{
  "n_layer": 8,
  "d_model": 640,
  "n_head": 5,
  "n_kv_head": 5,
  "head_dim": 128,
  "d_mlp": 2560,
  "vocab_size": 16384,
  "activation": "gelu",
  "norm": "layernorm",
  "norm_place": "pre",
  "norm_eps": 1e-05,
  "positions": "rope",
  "rope_base": 10000.0,
  "rope_fraction": 0.25,
  "qk_norm": false,
  "attn_scale": 0.0884,
  "bias": "all",
  "tie_embeddings": false,
  "parallel_block": true,
  "init": "normal",
  "init_std_qkv": 0.0165,
  "init_std_o": 0.0,
  "init_std_up": 0.0165,
  "init_std_down": 0.0,
  "optimizer": "muon",
  "lr": 0.00593,
  "lr_mult_o": 1.5,
  "beta1": 0.95,
  "lr_head": 0.00703,
  "grad_clip": 1.0,
  "warmup_steps": 200,
  "schedule": "wsd",
  "decay_fraction": 0.679,
  "decay_shape": "sqrt",
  "final_lr_fraction": 0.0,
  "batch_tokens": 65536,
  "seq_len": 1024,
  "doc_mask": true,
  "train_tokens": 901800000,
  "steps": 13761,
  "dataset": "wikipedia_en"
}
Each number is 500 + 25 x the weight over its row's rms, rounded and kept within 0 to 999. Layers, rows and columns count from 0. Numbers have three digits each. The size before them is the row's rms in percent of the matrix's.

# layer 2 MLP up, 2560x640, rms 0.0989, rows 209-252, columns 0-159
097:504484520504484475564524486500508500514537492499513518502482538539517494518463480472526494509527504485483497517514518507472472505470489487492500511545545465496554497532540484454492531485465500507478469456508534496491518472531491508510497513495494512447503510499476491476494537483489463526507523529497485508504512487486534494503492496503529517489543489469493482467532476474503500476499520529509447489567447503498460509500515517499524470482486502525499482508517509477489483479524500
097:485502484518525527443470478467488505493516502518494491562520497509518512480488532520532506509471532511503539484532494485469477499507515516472499525539506458527479496519461448522459524490515517507502487500502567511517490495488515531518566477480435515504527508515448457494447449494490491514523501507500464528462494492495492486565450463533482504498537504461493507485492470522510509460519508524530497500512481505482511532467467494504444516479520491488495541491564512480532568516499533
111:487510508546478506425531501523495513534483509465445487501511483490502505487489530474471515511508514493491505486454480494522468516510494529502517485480497541523416517480537507503525482444476532504514532489491524499511472498484471499467524535482524465483496534512514497480471496491481483533501531520524453497540489473554554481452536462488481483518510488485526491497483509562485482521485462454502509506490497495502503475504498534488500513510499496513511496519481510556529515482497495
077:477521492487495481488534499506500502503539477507508485485520525480501507500497515474493546490500514499480507478473529471512473474479501510493553487482521534460529502532517479510504505514495472501517521498535518489494473464497518509440486489507470534477509476506523508473588530454475505472499492558491504533512547520513511491538471508517505465516505479448475495525486521467501527520474519461476505479503500489515503477531486464486479518494512523473528458531476502447525513482520508
098:478472490500498519477485476500549510532522497506499508505467486538516534492484483519502449522462553486478528440556525488489497474505496499468499486451508493451467508523550505490505489517476528504516509496471498588502517493541506511532482498479506538478488454515512535475457488505485534507513531507536540534536505488496511518544497469472452501478494508477505480488501542483502508474473521475490515489497505520513498463491503472457500520522505489483520512496527483483483529519458475
123:478493546527499514487456479507515458507570517487505532442537530539485514512550501541463497444470486495487529512493498524502493448500523513468495516470510476544535536538511473470493495533512544487519513526536496528466491506462508534509470515479526492530459459480502532495513544488495502536517481482484526494531489477497484494518493494473540502475463486494527569490542497494481490553480515437508484494499512485565519469531490471462498500498488500495517554538500485474481442514546510
103:512470512479506463455442469516475461481517500448548513498543528488497466490528539507512492526506537544536552526514506562485475504511502500503553464484463514476487500507502504428477503517526510498527524501528480490461470549494478552519492503497515517458499495464528501503510521496504527504499502511513538464536472475490519492519537504535506483513482530556494509495489484464462507501521535529490495527514499526549490524545441532485529524474488445511490502473502528537513481490529450
107:498497512522481568447507495474496444552466518498481478551504516488521482491504501496460525532460480499539508487516452477473506543471515520517506468500493489539502534502492500518510509540562477530474491494494504469487533521480502464533511515532518496479507496487488545535454536521507533500461496458487523478533483525473518504495531493482520516536511477494480545486511484488549511471502487548503540511466475440554509470478490507487490460436497483494509491491488484517494513497533469
100:497501502465505484537513544528483477518493516502573479524534515466548484484467449514506460474532531524522495533449486528540540465506511550489507481481488483519535499495530435484518528530522527508544503510539488474494520504515482526486508503492519449511491514514497488531506498476473495515526538506545497517507479462492507504509490451505470538498493472541546520470518470454451516469497481450527479486501482507519499481527490468482476457536504479483517534543484497510497540446471461
113:479496502491519520472492465500538513485521469519521483519461494508516518482482505453480518477501525511488464491494537462493506497516489481489480492483502535517463439495519539469520532508520490500469479454465528500450503540468508520508474510510511505503520470494514471487476515484519465430526502486496523495510512487524503520557526491522489487506523534542543540476515519500540481476504516493530528507451492503517487549521562524479532471465485498477486532446507540477491514494468539
096:543479509555514530483525520545499455508480469501498487487513510454474459476500568525499511523530511483522549545464499523510475509508503495539484501471452484503464530475508513482509489516489551527535477502494512437550518522511467470491491516518556509489491501493531508487467502472540500481485496502514549484515496486507480500487483529492514497476464514536459527524478554511490484461476524497495521511478516456480533463501540504498494483497517489455504502503467518493482500520494470
111:493509528510509501530538484501492492475509484467500522458489508480511436534555485492492487457524522528479526489501491479531516523469536498484494451540491499496476530500527477494498476475517526505498501562485498533492520493476498479532507516496525490467507506514494469517485480520520518505503531517533516487557499508510547414505478507492502490538508521496478516543508504474487454476473495483502531500508513538506510513477512516546470505482527530472502545483503481498487506515505541
098:454515497457558541476463527493501496547554493497511507502530500524503498507554495538489516477490501456475468508515534538475483474504479513496482517511490510474476470491471495479489506513507508472460464461499512515461461489501493484535541502474490559558474462504565474502475549518476469515527501528511487455506499459504495493507527519510519502467490446475497505511505489509544504462494483526513499492454497515509516428508448480492479521495555483492505521479470494458500520562520444
093:507521468511498477533513502500508501517503502537478511526506499496560475494496527480530500498494533507512475498508495563522500513460528494507461514446486471500500466561495501512512515504469511529503529468492462502480507491490528463513483513503541497518516510528489489423509486519431518492488480554541524531456502494485509505504453518487523506539478536507486488502517519505519555502453468516529495513516475514497560503478485481488469530478531491513494481499511489489470461489505533
112:551483495496484517492499523468508459454531493494536527465472536522505548527545479527469490509527535491495485472472453555521456507504521548491507549491522505519520474554528480483484528507518520503505550489524519509465547524459516544518509515493481473506446453520471531502513515488511481572457509480468483468520505451463496487497515523544502478517485533457509479512538501513509465494508524454515464516522531498514502498480489490529490493477481496484493488480539486435505542471518511
113:473506489462480521493517512518473505537478466486512519492518498545483471496503491489489483495523479511491508511523464520520489490504514465504476489455501480497531501478487528517470487459531479522519481461509492490476487501475464512448507511513493529508509528510504490521515519491540499465443528479489458461520477499430550458524521494491518524526521505517530502481497460495506490522501522513460506517482475488485517493440527468466542482496481471490493463515518467480521527490522472
094:536504464495500479544488504462497456479508488484545565525485506537535482493551491478494486494491502463542487518550507489506505493489473512455505475521505510474506508531529559490479532509468480474483506514483447496508512453476524502493485495500488519480480537530499458479465471485513504470501523510506540565493485473506514504495504475494505454497519487490446521513488507521501515474481448474514495513506497508473486489510486443516448518520514486480491508512518518495516489507489528
115:467503536581460494499530530495490509469498480508474510462467511465528492446484504499505510542492514470528489480511524450436553484522531531515485461541485516496516507499476495476531456498471478482479506487514502507527475534499491483488493525562468525526483507511486501494498497530500502503476469508553542532504508474534515510500489480535523489542516508469477524516510490496525483512534520522502526485458474519508488527523499496505471491491526504503499510536470513482490532491478496
098:506541510524548475484475550529507516469455557460514538490504496515491500527481511475501505506508512486536500501526514485499498538493499505448494528545488490469492511430545457503497553502467497515490499506496490530482469520525533469502502488551541489457509509483486531534475471515476532483531498499499449526495494480551508504487475472498513501497519489462498504513482459483520516479472500496519469495516543526482468500527470517507508494492520507526473503517486518477537514512509509
107:476510513507518426519496507498500549475504494495486505452495554483513520555475453477493490516496469494514445497478464485487495447536538495512441531488510507502516524480512490483500479491515475521525533513502486506496492522495473475484501500536495515497462500498481537466508490509484486494548494493521481478454477505484523473509496553500505522481506467491528468504461554513468478512516446531494532515492481511513493512479511473549506519447484446517538497520450490464479471491521474
098:492488539540501533516498476547488479521526488489493499532508508501525527539506482466484528558525509493512489539490478472533534484508518511470508534474500502492485465527485495462527494485498537483492463509482516473468473488511471499509507498505465469531495474477505505496502505521534492513511480484493501481534521512504523528525497501496469519502489524526496487524514523502517492481459495479508509520559548504489512493512447482512495487446458465522473522459466514478518506487520496
107:495487523502514485549497480553487473501464468479467536480514499452507479488548506497492527507514520491524517496557471487470491492485529478526526483499451518470518467504559479466471537515503538491557500450479476487517492538514544524482511466507510510530471449499524531516499451519458521513509524574508535510472464532493467451525498443500505457532476547512484494515502481537510514451510510498458540433470514499535507484489492525463492500500496473488481508517490499472529507547502522
123:484475490526480519511527454516461514507504561468519512458485519487500513479515475463498510541466492463499506435517467514481555499485521504467513509482489510508479482485478492503522488496500527494531487527465524512534518479519503493530521550439499470513517531508498540562476512522503472507517474493472481486503546505499515509488499542550499514541521541472499513494594508519502487498494495480480532499493494473517507479468520487480477520523487555459480509520537520500471479486465528
093:478489498490502496509518516505493512477496533454515535509524509527525492493500496501486514479516571486447489481492460539529467493481536513516548464518526479477483488489503447536474501524498487481517494559517481503511503493494516513481478493524491460521519535471462497467513508470500506495505461584505503467445462498503463482522531498451502518555519494479501501460492526453504527483512516463514514500528504492501486508471487467516505513479506488530440502507491535530524503485471505
095:459485511488555477498514533538475538488438522507460539503501446521513509519505496487494463488537504492536510489504476537481436487494472443497488488512510522525485500473512506517509494497493502478478527522494502505480469509524469472490490466480465486514508517488470483537494498536484517530523471515484478511544519528494508502503483519470556477485530492565489508504508495513480534447481500482492442495469477502540513482505500523478527502494501525478471474496487528473473546550494565
085:505486499509502491445522505493497515553537512495484519478499478507494456510502500497483462478516484497522491482475490465492512499522471529513510511522518491467445517510486512494486539510543491512499488485529488522504495491485551474485500491487459463479504517507503511498465513453522510484480478535491501515497497486471490511488492522520521510515478538495484508494491477460479481471451545509460489512502516527475521467467502455535531463460515504503498504488476493504461528476521526
099:513458456486512527542470479481498536544533508441489504552508477497522463473473428513519506519531517503524503513495482520498474497472495532514494528515498508424527508528449537476505447535522467489529496531480508502500533539517498495444479459567533524488511462571474540513533515479494466504474461475492485486480484517506494519487518525518513502471506532534452496518476494530530511461495471509499503486549500477540547512515496484520540475526536520462505455494490517501505473477456490
090:497452521478477490536496478492508516477523485508456501496487506476512509543490508518513450485450508442505467485505514471512465504536505507545504475464510540471537530495533492509518532518486517490499501480452504544470520490497493485497496502536493503489512482501468520450538494489525539505475503516505468509515488542485512507513492489493476512494518546559518505468553511524471497505532542496507497500489490536451518481487560448516491522507480514508531482490491538523525518527470467
105:494481514505498519470508504477509490507476470472514494478515522470509514513488529500494534472472483504487535492501493498462504517530517485511469526462487502498491514550495494490475514498511468474438516507525510466473544531460481465486476486433490509498530499512489509477540481524488488521570479497531520483525482436493521473483508514484485541527525527506502485529504492537455497509478486525540520479522510549520492520515539513515506474472465493500441463519498502504472526501492511
111:462530443491503528561525504528494516502515504497543499493489494527534483525531471462503490497482515520543509545499465540552515491499520489479531465464508486476519485525509514541507542502517517519531465466479496525464491519526510520500500461507506494447467450516540494464504528504507539499529501522483524467496425544493506509498519494517493474494467475528515527466489532502497528491496548515508489506442521514524498459490531533493509481510503488525539551511490474497526524486551512
090:523481499529496529530484481477483495506482446503506470527471521497486500456498536509517464497511519490518506536495477519469529497512502511483512495510519477502456483476454496472519526559488494456513476505495523530492502505523526528508514543516515504482540508558466530501512520497475525491519481493506495488496523483490491507515525460498485501502492519518509507496493515528502503506502456469485525487501468459463532457514498493483459514501499518531523487526434507478541465483507499
096:437518547524483530435534513499516496484543509523476504476498524495531545514469529528451519500564525486472516488543525526508447476477477491463545478461480537482488529484526518479482497495541526492508486503473475502490508526546564496487474540471483483510502528484505493468546507547469502510505520470487498502536529455520499463476505528495494461463500487509487490488529503479512464496501522476509470467507514518471503477480508523494544519480494459535476499473524525508524505485526499
087:436527502501518473522501496491531506491512522509539490463471483515522506506491512470524520480482459502512525531475501492543485516482524455533518489487492483436538526558519501476489505509539503516574526479561502472491493522531534393521506499504553489506508523526524498531510514491476492503473505469473537525486525505478523531512486492458505528525518493499533498466505522511470511488524487513457540448529520510490478488521494506490485508514470510509493482501491526471547472490488472
088:469472513495500540481509554501504504497482533493478544480526502527453502502512534492495524486505481521509509450492480482489499466509475496459452508519490515498464523500542500489501515515492498499497444495513500507465510499505578491481478559477521528549484452512544483506475484492475504432489495573538492544484528448499499493519506505521491493495489545486510542504484481515531507511500500506442489490552501544496463471510493531542459501496522539508502496458483509473499495497485486
095:474512488453495520537467450504497497451534471528478473488529452458506491488540503529505547500495508535540510505462521505553527540493498511503503481494512501522512480501520554459519502510485475539483482538503502497488480460456504502524510494483466531542510483504505492497477449498529531512508518468534514528541518480534531505522544550482511524487511481451488499502485507442449492479502505522499468488502459487528466477510514473490481480482569495471481509508495492482492474541484485
080:562480478467497469519504488495515460480487500496523515503483504552500478507528480527487526479503492555482526493485529505505516525528511552500471497495515539525498517488456536541492454529482490501519505495500529476494532518424492486521508473526489505445533526528494525497514452515487502567520524525497522491483508533483519512492518515520508541446489545543499508467492443488478444515476457512534480488523496450507467439468514474518501518523480500528514495510470463499510452522519532
098:511488557570473549498469485438522518505490505507462489481531509517472486478459525485548479485477471493468514520472481536494498486517513535529493483499488486501497523515489523533520479462531531497462511509507520472469513567504491517480487491499528555538532504519506500511460446500492485506476510518500528507550505506457507509496483514489507548484502483482483467517506504511508492474497495549499520508504530517486499510461516483512477494481501480504513499496483551507539518501480494
105:489514532499497493499510495515544519480503508526546525470524460499520456430500507557494547539489497552486483463503476461474497512471484516507550468504494502477493506510511498486490486587492499464499492502514549504471511477494512511479511520529505537502522511500476503500508545495462521481514514457543474485484493493518486516453496501498557518500495477560486515503452488492533499502528482478483499481526504436534543504517503445508528465452475502534514549491488487497533489499497486
091:476474511490479455523510485495496493526485479520498508498472492464488476477486493487468536520554476544499450516553488523509524526518540490535511549476526442525483494476525513530515478462483505499501486500510535514497545477520518513538450496475537541511497458544510500465514485499509525483506468497518509528475470508491523513509508509502489459478451477498447489517490523494517529470521552523466522527528487533506504523510504504534485543455496515492473465504446524476495482501495506
104:502513467486469464560512523532509434524538530546468512515487516478527490504529492503488492533481486520507517512526469525460509501459495469477476482535491509512481473499544518537496514524469514532495481470504542458482517509499464510486499500477512486489478522509524486491496489487569551505510464511522498508483496482483534457542538496498469494477511492529516471454529433508532519493534518527539482483475508524479489512505512486505544545515486492538492467499486514509505448514518554
098:486489529467494539494527552541504494482513482488491553517498462484543551483500499447521470484501470511477526473448527488498494498513501498470470546477471517510504496489494508558527491497498477449498476484526510471515494471491467533533521496479537511484475509522490519536461522527530503531518493487485509490546536519510511484497498530519480462528497485455536484497531513458504493498516527503530483509499514521546530508519500499503470483498497454502508490504518491485447472519486536
101:506503526493518444511513529486494547477500522477474473460521526482498503469486461493526520455554477477476473511515499513481486505531516493539482477443516476487507452470490530496545492523506470513465462515502529488488552499513522519499503437456473499522547490462519549474558508528522547463467528505558489488491518458460521494472512482520517478498515494516522494522501517482466515465512514489492545530510521489447461486479524460516496560534494503487491474524506459511449482431504485
105:487483507485498500466573544502508522472512481528484546522485519479504483493524500499500540481490471503517519499479506475520500501551535500463522504510482512496480532516522513472541503465539521487472486525490526505490531467477506512545440481442488486505444528499502500492488533495543477469508544476531509549485444529481519473499458479531465509496533501490497478488527499490465501503490508486506498475496502511492480481500512509513507511502501519529471458524487537515472510496525524
109:467510555491530482518468478517450518485498519474476486530504493459486505496484511500512524522518527489517524513491477481476528537522511517491510485494516507507449512514526530497479453541510524536548454507505499540499497484529487495497526502526483486473519480532484528541506512532474474506514496508536499527462524514538513474499505477466514504498490506501515564477502516500530458488485497482511485502507534528450514478468473487518509476479508517499523453465543513494518523498505496
# layer 2 MLP down (transposed), 2560x640, rms 0.0482, rows 209-252, columns 0-159
099:541513496495520470491463504541482501435463517509486518495509488524518527495528496521512546457510506538532503484480492490503505532481476489514485477494526537532507516462458519521453482506532496506490465496502533506517498484519456476537485514523513501521499517493456508500519486490506529463501526501463511490488506519521495499473471527486536493496492530571545517464446489471532537488531463518482499492512467508504506501447476476459493490505482480472479513479494516498428450471494521
092:494480511480453503461508488535489510486530550469472523551509462464532502513479521481459526508483533535526485500506504500510546482488468520486482497494472510546494556512549503495511506512499481511522496472510494434527476492476490504525473492482483434486504451474514459484522487503495518495493475496429520452482493486486508535457475485464474481544514475563538465463495504522488470478521521478493490523501478476491547465525490492544518465501441513494494539517552443538483502500518476
116:501478538514511499518521475517484561515504539450488446516515495496521513491454481536525508545526508520485474519483484505502484504497493487478546491520533489503458498524478534501510519451505512492450503447495500491533517502544488501505510562473497465463506498479522522480522505504523491492533536512511533490472466490494509503480494463484516524497482518455486497474520443505483528490482497531508514481455499487510488524497503506516470476504528487472505487510443523550460507501494486
079:482501466491524509489488490485525515446552483466497497498492524458437503536525522516478494533482465510502501492456516519504527520505519532478506476495522518532519499530496516527530557489479465483488518479515564497499529508496484469475488483491514474477524470514519527473498479504473504491480459530484535522517475486506454485497480474516492508472544460495494467516485537477477533515494490559462498482495496483531524550545478479460508514498542520510492482512499503486499502470532520
100:508476502518514502465512510453468551531460526540489476456494500441466498477540491486505496492500511500467496513486516527475489538485471512465503534463528528506476530504494448505469492529561505489537488461498460510517509470485549506485467488551496478541479493476468496484481510489508519479493505489518516522530482491501506511490514473486533470532505465488475480517479461495506476499521477510459485495539487461540508498465496477486502516496498479482497483455506502532487500537504499
131:499458492541528526495475443478504514512494552514479508509491472503500495516547440502521516490503483521521465513489488456465477523579508501491494518479515498484541523491472516527513507497512471496455481451544496530515545462492530468511497507487487502502525484528529509498510509495512523529474499520483504503460487544515557494462513519478478508516512484512514476466494462510529504535478556532506473498496538505475495481486487461533480518493492513495505485484508519536443498518506520
103:547469492477505547489496531468479506507529525494502480474488490482499519511501498513474475489494526458550507495450495526532512468478515485451485480499455487510502520518477466511517539540502485491493529471526499516510535483528510499498465494534481503504548483475532517514480523492522494489488476459546532480521481507464502508503535513484483508490527554513526487513448508481468517510549524445520482562498518516472500531473476514467521534468546517496501484478535543555487477514534460
113:542516516451550517474495494509476505454519461440488503489475514494493494561506486516568524490499556508471473477480493538525519530503520536486495479515476547460473501484464547500482513472523499472496470510471533519507547511492503506504461461457478498515485507545448522557518485515466502498555463491534488479502449509495514478481463475506470473497477522493493499544532505489468490506511517475486443487500509502484493539518550471484469497550467522503494490495520507504501468482524500
096:486508510502480486507498512508519511513449476513506461465517518522504470488526483472491487519480490512481507457478494541494486472519469481509527497535515487498475486524504479536500495509477491489497475511511443488482518513522489498470541520488521526520510517484527531503518531472480480508529523500531483486460502531501494478456447527492537441513491480515525522536533530483538482493463522507489561470524485488489492533515500514486495556493491534500485494464491493538469463555470501
116:486479487500493554505459544522505489523472504453487452510502472524514470522453503513501477514482535562463489460510502509503522510478514507516538470475526506511490449475488485502509468501497532487500537466492513492492502497462494514507500512521490510528544529486513490477480513551497434500451522484496501531474487539493467541512505480523506508477472570502490487485506477492493497486528484536533464500464519525488464448526505465512497499478506514532463526494477476497499538480455497
090:544491501507529514519461515542469496503482460564476486535541522494483485536501506498443486506515491472511487526488478522448452474496471480514501524498517487503528527528490536498536474501493491475495519520496467456524490522522482490544463528452492486504506520501552482493485490487504461494514464476512496530525471526456477476513496479487523501504537505505526513523527473515486536486566495474493490528482523465465552483491470471478515510540489462523503525503475482455468512503519500
113:500521523533451524501513494517522492451494496533487494469501465474521509501534481513508531499507511497453535532524495497468556503494511503467489463512533499511477534480494522521483490493475525558545513490486522475519518483519498445519499506516525493500510526490506565499491532480544496537495554488535524473520516513474520484538473470464519480498482503508453506518509508501505451488535520427439547553475518507475488460476515492500499481507498531511517529495506474514498496517499498
099:479496481522562525507459503489520493485500526483513511491548522505494486449462502486470518493471474510479504490486441470505537521514487507551456478469489478455485524478492497475516527523477491480467519467528545500493488481527497519485520510523476541506542466524506483486478508499486462527520462496523499480487555491532495482502559495503478481526482505493532505559479490494516544475521536492485503541490511469510527487457504473493485503507495471459511509520464520535485460457513487
093:478517493465456501467529525506491485508526500503461538426521507482533510538511522533536517492487541509538521433547526519519484485522505450533468491484498480487520518472474512498483490517496512458519495471524496502496485483450473482543513490515513552543480464450475472487502518484511477486508494546480513486478463520525479502484477551477546502519476527497492479487534537531476508475490533478511482506474518494474507502498535478500511507523521499502510505465457445490516511526496507
114:483463468468502492498477508506503514523473487489464513461513486487472490529502462501487506527478534512530434503522473528511498499490511503563489477498536502499524493492504491526494463487476522523535479499489518487510459502466498458525525457484496510499494485501480495470502519476479480520532548512505487527497507509511495452474543490489490511521498471513509462480475512517471532541507486512513494506484502488540457524556539516467514530464498446510476489439466507546476483481491521
122:498542475467503502508479500520503505498493463499531510505502510554479529517518506491486506480495501522471506505501528496509489503498489512426472506474548486465499486462488503513468461544521484500520505461537472535505504541483499525430515465513499496499536516495504501510489485532484516495492519491494483468496489548467536472508459485492491514514534470460492512508545490489467482515505486504430466516524519531463501468460561454470508444492505486475547466500499421464539543513488502
089:474511505493477533455496470490502441484479528538464480489496508495528510497537492538454481498480510488463489468481451520447521445496495524492529526506502533479524491469535506510477513481546496533535502536494538513525504491483512484551563488553511490490478482479480483502520478508518478520501479520476432526551524540465472497503476561511504517471491493571512511517500499480533500519492457485492473519489477509526483444493524523527478469472449481561501495480489497491480453466499499
126:500475508508523502432464499504487495489559504474502488490500503464478507555502471542477497525464511487499530463498505501499500505517449529493455469520529504474469495492507510475491494520479478522476506539477494456469491462501517517495540486524493535504505477527502544517491527507512479487500525490515463531476471497512499482489496489494490479495482539489529494547513544463512508503539462490476509509527485488498445489508487502494516522487492517495468502479540479516473505525470465
096:509482504536499498473511521500505533457512569506530494471494513493469476491495486479511495512508475505537502490532488499493536477503481529485462482520516505557476483516497509485554468511490499501537467496502500508469496454540509522529478566527508540512543482516526502485510523499473512510508470492523489542475485511510516531507486440538535478518472498478500510488495498463478512534468489455476437513499529499525464544503496501508480519501496501497539499496465539500483469480499442
109:498489489522495538474500517491515554490479485509511493520480521505511478577518493482472467523510521481543473480489493464511537529476521529500519486481539532500509505459499535542494484533531449470524492544513464519510483503476497480486468484510514537482508484468496497503454508438522465520512486497509457521534494490533515507534509513449515500463548505493541493465504506511508501502497459493479511469480478545529511514490522486513521528516474444515471506485474539520500520535504527
095:465552474501456502510484504548468492514520450508552484530522483480464514470481522498496443525509510510488500468482493512490515446486470474491527510540501511563483513504480513491515486494484510505508483478523468500495522486561513506488483495505507475470505500518470514462497527539475538512477506513498521541536534505461496493463527486528524499522497508510493547530505459459494537482485513482495517519495455532512488487529501495538480509483514529488536500585483453518506538491496532
109:483474541499556471515492500502502474527497514529532490494493470455490481501497493516515513587464496555483505445502489492485516516466524496548478554483510507523468487499517500467473501504499501451511532490513490541504489515533504499463479508501531498478476519508515536504474510437485500511557518489448499531468510503545502549506517479556547520494491540490457494476479450468496497501508521498475494515486485482524571479512471552511524475533518495501496451478554498534472464492501478
118:524514522538518542499518515504516472512486444553533501516501519494557499480494470498498519509531528501498503491476494502544536497500490484516512504484489499528525489502493523491491512480492452489493474475505513514491473488510485507463503483531490510489503485516469500516500507523497516536472489514518502484499473481473477490529526505458482499488510507477482501536465501493507484461512507554515464514501517502525492494501500495496493472544504497501537478496523452521464511480504484
097:551488501511488471497501470474457515493505456526453514499515504462481494481486508526536491569502501507513516511520510494476551521447516465489578526476531488474467485498497481527488536528465526521490498516476525489535514485532439545491435497499482526469496548470491513524482490487503494484471525568479483518519496503557464473498521480483493494534492512484476522480549499476471493488548488493454474509544488523520499481500475462514475483504470471542487491495480513471462478491510477
089:488492541486513469498481449492519505501516474490492470497540475486505498530481523459515529482489541484512499509516486464528557463504529472478500499495495469520524481540463484472477472488480496466537489540481514464500505496548474552522548485461488487477511500532496471489502512498525497502538519496503515469503522500520481521533545486482481492510494522521470512491497479504479433507492498480528516530506542522492497544474513447568488540469501497504489478465510475472534514526488517
087:477539493513517523483543493479482498506552532493451510486519527502476484507509514491487532502524591517493508480528480445501513507472486488492505507516489547540463488466518471500493443478508544487483482518493486521538513481459478511502466466497508502509535493457591472507486511526556488514494519445495496495491542498474530507452506496494507482547549527509495526460463487491461507499465525511479502498500467525494524482470456502528470494498457495541500489473492532476486513517447475
102:520455486508536491491501488502498486539535559488514494529543545517493505515532482500515497484491486507509469488508519500502465502485519504463499554500455501455493482560503508518504458463474473464498506506505541527484470482508529528486501500502446515492476489523495526550534524498511458486507451475489491472518460524504508474466488521529509447450500520487480498450506483516503500465510523504511531490540520469547525483511525487533539430531486539489473481481489511484489526507468474
087:500504488474511492549517498544493496509497520471503485505484473483501488489536535490489473494474520444483450511526539507514526552478527496529504458474514514479498512475497504537480536502546491504490491486491508483529471531501481516492467477565487440500464493476475503469480474514529509502486474517489526539528490565512475499487477525481519496443515518467477471500480547484504535451526509516500529471483511451478496440420490503539482484488506513495492498524484515508489503524454451
107:539508524506503465542524485547536509543520524525466496525447482493539493533483533525520527495511557504490513555503533493510507507506485517478505442512459466507493468515470490562518503491527545540532466515516475529558470483483509529485456502507480485502494523469486560510484431495516539522497500535470473509499482519483440477539521513505474480495501497450508519490478513489505483473483510486489525516499511499467466511511483512482481475462481452505526537491499515508488490464510484
108:502495484508524525509492487510494485452463490505526475459454477536536476518525476479515465541527531483497517506523485488512473490492509483500461522531536478448476496518520498485499532537513470484494462557438511540486520417475525449509484500517476505485467490538480507478466512483492501517529531492490509528511520495487495515497525541506509497511524534485535505492464513503525455504466520519526504536484539547472528490483497564480510497511468478517487501522500475514466505502495455
089:483502522499493509497466468487478500515485464479493530538505460500469534474491494466471541535527494511490516513527524525508490511439483507544510553459487497491506455516502488464518488509465502479508510471499524460458538481548488473497462496471478472473485501493478471511531546508480484561490492505499465531491509489535480483487505448515500501542493523519509474508471441523493509481498523526517475479551521490469533473484467513520471457487498472521527523513485466509501504491473519
094:479482461525485495567532486482535500553568478522496464486436532531529500492491467523526509496522541521523473466523515515466558470532464484485482461455524534524468510470519494510498498482499546526481526518526542523521481490503486507457514502544484528522455495498469499492473501513482486485489499502481492550468525535501527477527504486504466486488511516482496479477524432497496473504493518502509503517508494510507521490472502539484506494487493479504494502502519510495493522525449516
084:442500483525550508477523460506472501516491448530461465494478495498506507488507489505482514501513517471484477511496512511513564576537497505513517470522523490514495465462515528530502510518527480512495470479515515483510508491532480503508513476500470473506505484464478517522552462481476522502485469530547501544477542524487515458520518530474489472460503527516519433492481481517523493537481529481486542489476505522489479508504515505525472513495484477471469502489468500480518469509463463
084:529494516525466472545514526538515483508480509496461541526511491495524485517425469500512470534501521535490513478518492481574515500503479501542457512522606489511509456506450539498517500501530507464458502496462537535451501518497469526475484535477465504496503485497514508525479511475488478503485511456485500491504491504537522505513484495450512471483471488494485492514509477523457461524546515498473498515440492479493482499486516454492511474495557511514520539478491494514500508467486516
095:488496457480522496488503508515480455476448441510483464514494494463522481520523534526482488503492531501486477540508535477488523482496505561529470520498546517497512498555551474516546491514527427546492532474469513517477486437465515493471483536524493535494475445476487471537461480534482518516472435487504496471568491505478492554527513478502497479517521520503484480528515510513485508503521536450480504516458522520514485480500510491497496472481511521481484521511508469500481468528472531
077:528466522559494506508494510506549544532495516469480500512506479461473496503514527460520479514496477473492521530516539540494509503492482476457532535495505496475509552531494501523518499483494505469508500481477493515460517518528471459477567513521499510491462473494477500447526472492475514481490457495472509555533479503488527483494518525491474483534506489466484508536483506489484528462508537498525485503514495482510509462522502562470513545501517553508435508518561512501489565507498530
112:507504506528511527486478481470473475529511531505482485476498511530491490468453491532512500488489510502517500527468498521550500515535497510507532507512555522495539509480458493538483523507537481520458509521510493519536510499548476480518487501492534481542507485480537516485489470454576506518525510492503519500527445484545510467487516525450486529520516525507534549515494474487470457491499452510465470520516500495514493502489485527497487487530466518479502509495479444539511528528557468
104:467502515545515538450518532522490473478507491495508500495489465519529507496535514489514496463503479511445505503502517457481494501489499457530527468485483469511468455475488524465510446458414455481469501484525500500506522434521506491482475484480498497516558517526476506489577489498507536523523506476483513490468469494476549469509486462484555475499458506521507562479520462443474562506524529515528482485520506471550516513463528489475497503478523502483540485526494551503553510450499538
095:541506471534509489480497485454463478503526477543491531464501490481504511534494502498479512499513514477499477470489521524557523487489462469542529488467501493521492493505478523496504521517491548479475491457471457522545479488504455539487523505471521482477468474512489467513491469519510471508450509468476470475537506513532518458503493512476506461494487490480498453524433517505462487533504489487525457500506552543536480466508515526481532464503506511516507484490505506504473465489467469
109:488487525519530529490504498479482508489514480517523485473493485478513535492530461488509535501513507581474500455496478497491510468465498506496481469547509516507508507469478510476516471512527475433501503498536533523475522458502499450524468439512518469510549546496479507487490499529495515529516486486539462464473506503513486559531470485511494545469489521502463503503497458487512534495467483508508492503497533508469517510477506545498524476509503534487492482473494547538477491504492496
108:504545481492518514489443530529485474535450503516465483490529494503479512519503512481540504488444530509509491494490492495522466485520457501482498444517477485497482484474468517438458497484479498475538505492504467516505510507527529510521499458502488502488494508501472475460528449478479529485487518488531467482519508520499535479508497511473481495473498474494506534520495506501494519525518503577472487531501514456494557520514501507477497481517474502466552508477530529491453530528498490
104:501460491543502486547460497548482500485508539515519503492546513508556497504472508512489515480506500550506474485523453488524497503508473529531510474508515514525454543488513456486517534507484480481504461492478462509531506504500516510524511509546506512489498442511516485488517494464507525454515497484523523532491510495501495482465452494566525517498541493461543532488491510489495485519470527512467475519495499527534539500512515508485515501540492491502508521503493502492452529469579491
106:512509490483464499480481539526465522507520504534468484521505525488498484456459513512495496526517513494481496523493470541507507502487517530512479498484502477476472479510479505495502534516530480537513526552490486485456501475544512445516479494481474453473486545478515489504502488501494467529438522529531572517509481494470487478486467447516485471509535490501477473476469505458498482466497514509488508524553508521517454539489510440517537496535527474539469503483511469485514518523471482
106:502540534508438530495498520515491496511504521499464499503472460503506488497522539477497560510484549445531457501512485489478534499507509498493502518502505486529492541540506496507452471487483476496521491508493497532486464504517515500495529484503484535489561493533500512536496460473492500470544506493530492482525522499498494466490492509466524465446492522497458529496487520559555489512463506464524522542441497518480496502446507501510527488490504516493526488537497476520506574473508509